Weights of a small transformer language model: rotary positions.
Each number is 128 + 24 x the weight over its row's rms, rounded and kept within 0 to 255. Layers, rows and columns count from 0. The size above them is the row's rms in percent of the matrix's.

# layer 5 attention output (transposed), 768x768, rms 0.0433, rows 39-42,103-106,167-170,230-234, columns 640-703
size [ 81  85  97 100  83  92 115 111  67  84 102 103  71  77  96  99  96]
[[ 84 117 123 113 115 158 154 128 143 110 137 126 144 154 114 113 188  83 114 153 143 162 113 106 172  74 126 161 103 113 157 143 108 137 104 115 124 171 153 132 126 123  81 156 128 126 132 100 102 144 127 122 139 138 146 108 136 149 132 147 116 132 195 157]
 [119 121 112 122  99 164 181  91 142 102 118 118 108  98 133 132 158 103 132  95 157 140 129 113 142 106  97 107 115 143 159 104 146 152 117 132 142 136 144 108 151 165 106 141 158 117 119 115 125 159 160  97 138 124 153 108 125 135 177 130 105 137 145 115]
 [146 143 110 136 139 103 113 119 149 103 106 137 117 157 147 136  95 146 125  69 172 128 162 168 134 146 114 140 136 115 109 111 142 137 163 101  71 102 120 119 142  92 145 136 128 125 119 150 150 132  98 128 144 132 107 160 122 117 130 145 158 115 121 100]
 [125 122 101 114 131 127 128 108 117 110 135 127 123 158 135 145  67 129 141 122 157 139 122 102 130 123 131 123 131 129 123  87 136  97 129 141 122 103  93  82 150 124 137  98 166 132 119 117  82 129 164 132 153 161 134 111 133 136 153 114 160 113 171  89]
 [107 128  91 124 140 132 140 107 172 117 131 154 152 115 146 124 154 101 115 150 123 157 142 150 154 100 173 130  62 144 164 120 112 107 101  84 126 137 138  94 124 126 145 144 139 149 165 116 126 137 123 120 168 131 153 182 160 133 141 143 138 148 135 126]
 [120 119 103 153 123 152 140 114 158 122 120 126 123 138 142 146 137  89 111 128 149 120 128 113 141 139 155  82 132 142 197 141 146 101 101 125 124 131 130  62 141 148  93 161 149 142 143 137 118 137 135 117 160 146 141 121 150 131 180 100 132 148 112 105]
 [144 166  89 129 126  89 150 130 175 130  95 140 101 132 126  82 128 147 152  99 154 137 113 148 114 155 118 152 158 126 101 129 103 123 143 131 117 135  96 132 186  99 115 150 152 118 106 174 176 123 126 129 126 180 103 147 102 115 128 133 155 140 142 111]
 [143 156 116 136 125  98 158 151 167 118 133 137  87 147 142 109 110 133 123 105 175 144  67  89 159 110 152 127 173 135 126  94 133  98 113 123 158 133  85 108 164 109 114 154 146 141 128 142  96 145 147 130 148 200 126 150 142 146 146 115 167 144 149 113]
 [133 113 124 110 106 130 127 111 153  91 148 154 139 129 108 146 174 116 143 133 134 181 135  90 118  86 151 170 113 138 152 118 131 143 131  91 103 184 130 135 132 113 123 164 111 123 138 112 146 161  98 142 151 129 163 164 131 137 129 134 132 128 141 126]
 [153 124 110 137 102 143 138 134 130  94 135 149 121 105 111 159 136 116 143 119 158 144 138  88 134 124 152 123 166 136 175 143 158 142 110 129 116 165 107 106 135 128 100 162 137 116 155 134 145 194 134 143 112 142 165 128 132 149 162 119 123 123 112 101]
 [164 173  84 134 143 107 150 115 136 139 101 125 104 142 140  88 125 163 105  80 154 134 140 152 133 153 135 148 131 134 135 162  94 121 170 140 130 122 113 120 154  98 112 111 150 107 110 129 152 132 123 132 142 168 114 167 148 119 101 141 139 128 141 125]
 [159 160 124 117 135 133 142 152 150 129 127 125  85 171 132  86 114 161 126 111 160 143 114  98 157 138 134 137 153 136 142 143 119 111 131 148 150 129  94  82 156  93 128 115 172 125 102 109  83 124 155 140 134 176 153 123 142 118 136 123 141 117 167 111]
 [110 137 112 154 138 108 131 157 131 148 131 153 164 143 113 158 137 124 144 117 152 118 158  83 126 142 112 140 102 138 141 129 155 163 118 154 119 141 157 110 111 116 103 176 137 127 156 141 137 153 145  94 156 121 152 130 123 151 152 112 123 163  77 107]
 [147 139 121 142 135  97 129 110 153  93 122 142 122 105 134 154 111 141 114 108 130 123 126  92 106 102 153 169  90 152 156 107 157 139 108  93  94 143 173  96 134 103 132 153 125 133 156  98 137 174 135 121 158 115 167 147 147 107 122 121 130 167 107 112]
 [136 105 101 155 136  84 111 146 158  95 111 146  99 131 139 152 125 130 112  84 161 128 169 130 117 144 126 139 136 137 139 125 172 121 115 135 108 112 153 111 113 110 109 167 162 171 161 142 133 198 137 117 134 145 168 139 141 138 136 114 134 116  79  79]
 [191 128 135 114 110 123 148  99 105 153  99 166 114 164 138  97 157 125 118 102 133 139 142 144 154 163 152 113 124 140 109 177 109 100 153 151 134 108 124 102 129 116 146  97 128 126 119 144 125 156  74 161 110 165  77 136 157 137  85 134 158 138 154 143]
 [159 126 121 102 137 116 117 140 162 142 122 124  77 162 101 108 166 112 112  98 133 141 112 115 162 177 133 114 135 140 123 173  97 116 139 143 173 131  92 156 106 120 121 158 132 132 107 154 114 121 125 150 143 132 148 139 164 117 136 116 133 125 159 135]]
# layer 5 attention value, 192x768, rms 0.0438, rows 39-42, columns 640-703
size [ 74  83  97  98]
[[101 171 215 115 111 122 144 128  99 124 116 118 109 112 155 131 108 169 108 121 127 122  99 157 140 136  85 143 117 159 101 175 109 141 139 131 103 114 133 146 157 155 120 122 101 151 148 118 151 118 112 124 138 123 108 108  84  52 102 121 125 105 133 129]
 [134 184 195 125 118 110 138 134 109 162 151 135 149 156 164 177 115 157 123 123 116 144 114 148 151 114  94 138 152 139 125 141 109 112 132 169 113 126 130 135 140 145 132 128 104 167 118 129 151 100 148 133 125 118 127 141 123  58 119 121 146 129 138 132]
 [140 137 111 150 140 144 119 119 145  89 135 120 133 128 115 129 137 150 174 133 132 151 112 128 123 119 153 152 142 118  73 120  99  99 155 127 127 129 128 171 164 122 123 104 147 112 138  97 135 126 178  92 156 125 125 167  55 114 140 129 138 127 126 128]
 [115 136 120 112 135  96  99 139 129 100 131  89 162 127 132 140  85 103 151 136 114 157 113 178 120 112 155 128 135 102 108 128 110  99 148 129 105 133 161 161 165 131 127 123 141 109 160 126 125 112 161 134 148 144 105 154 143 113 110 108 144 136 134  99]]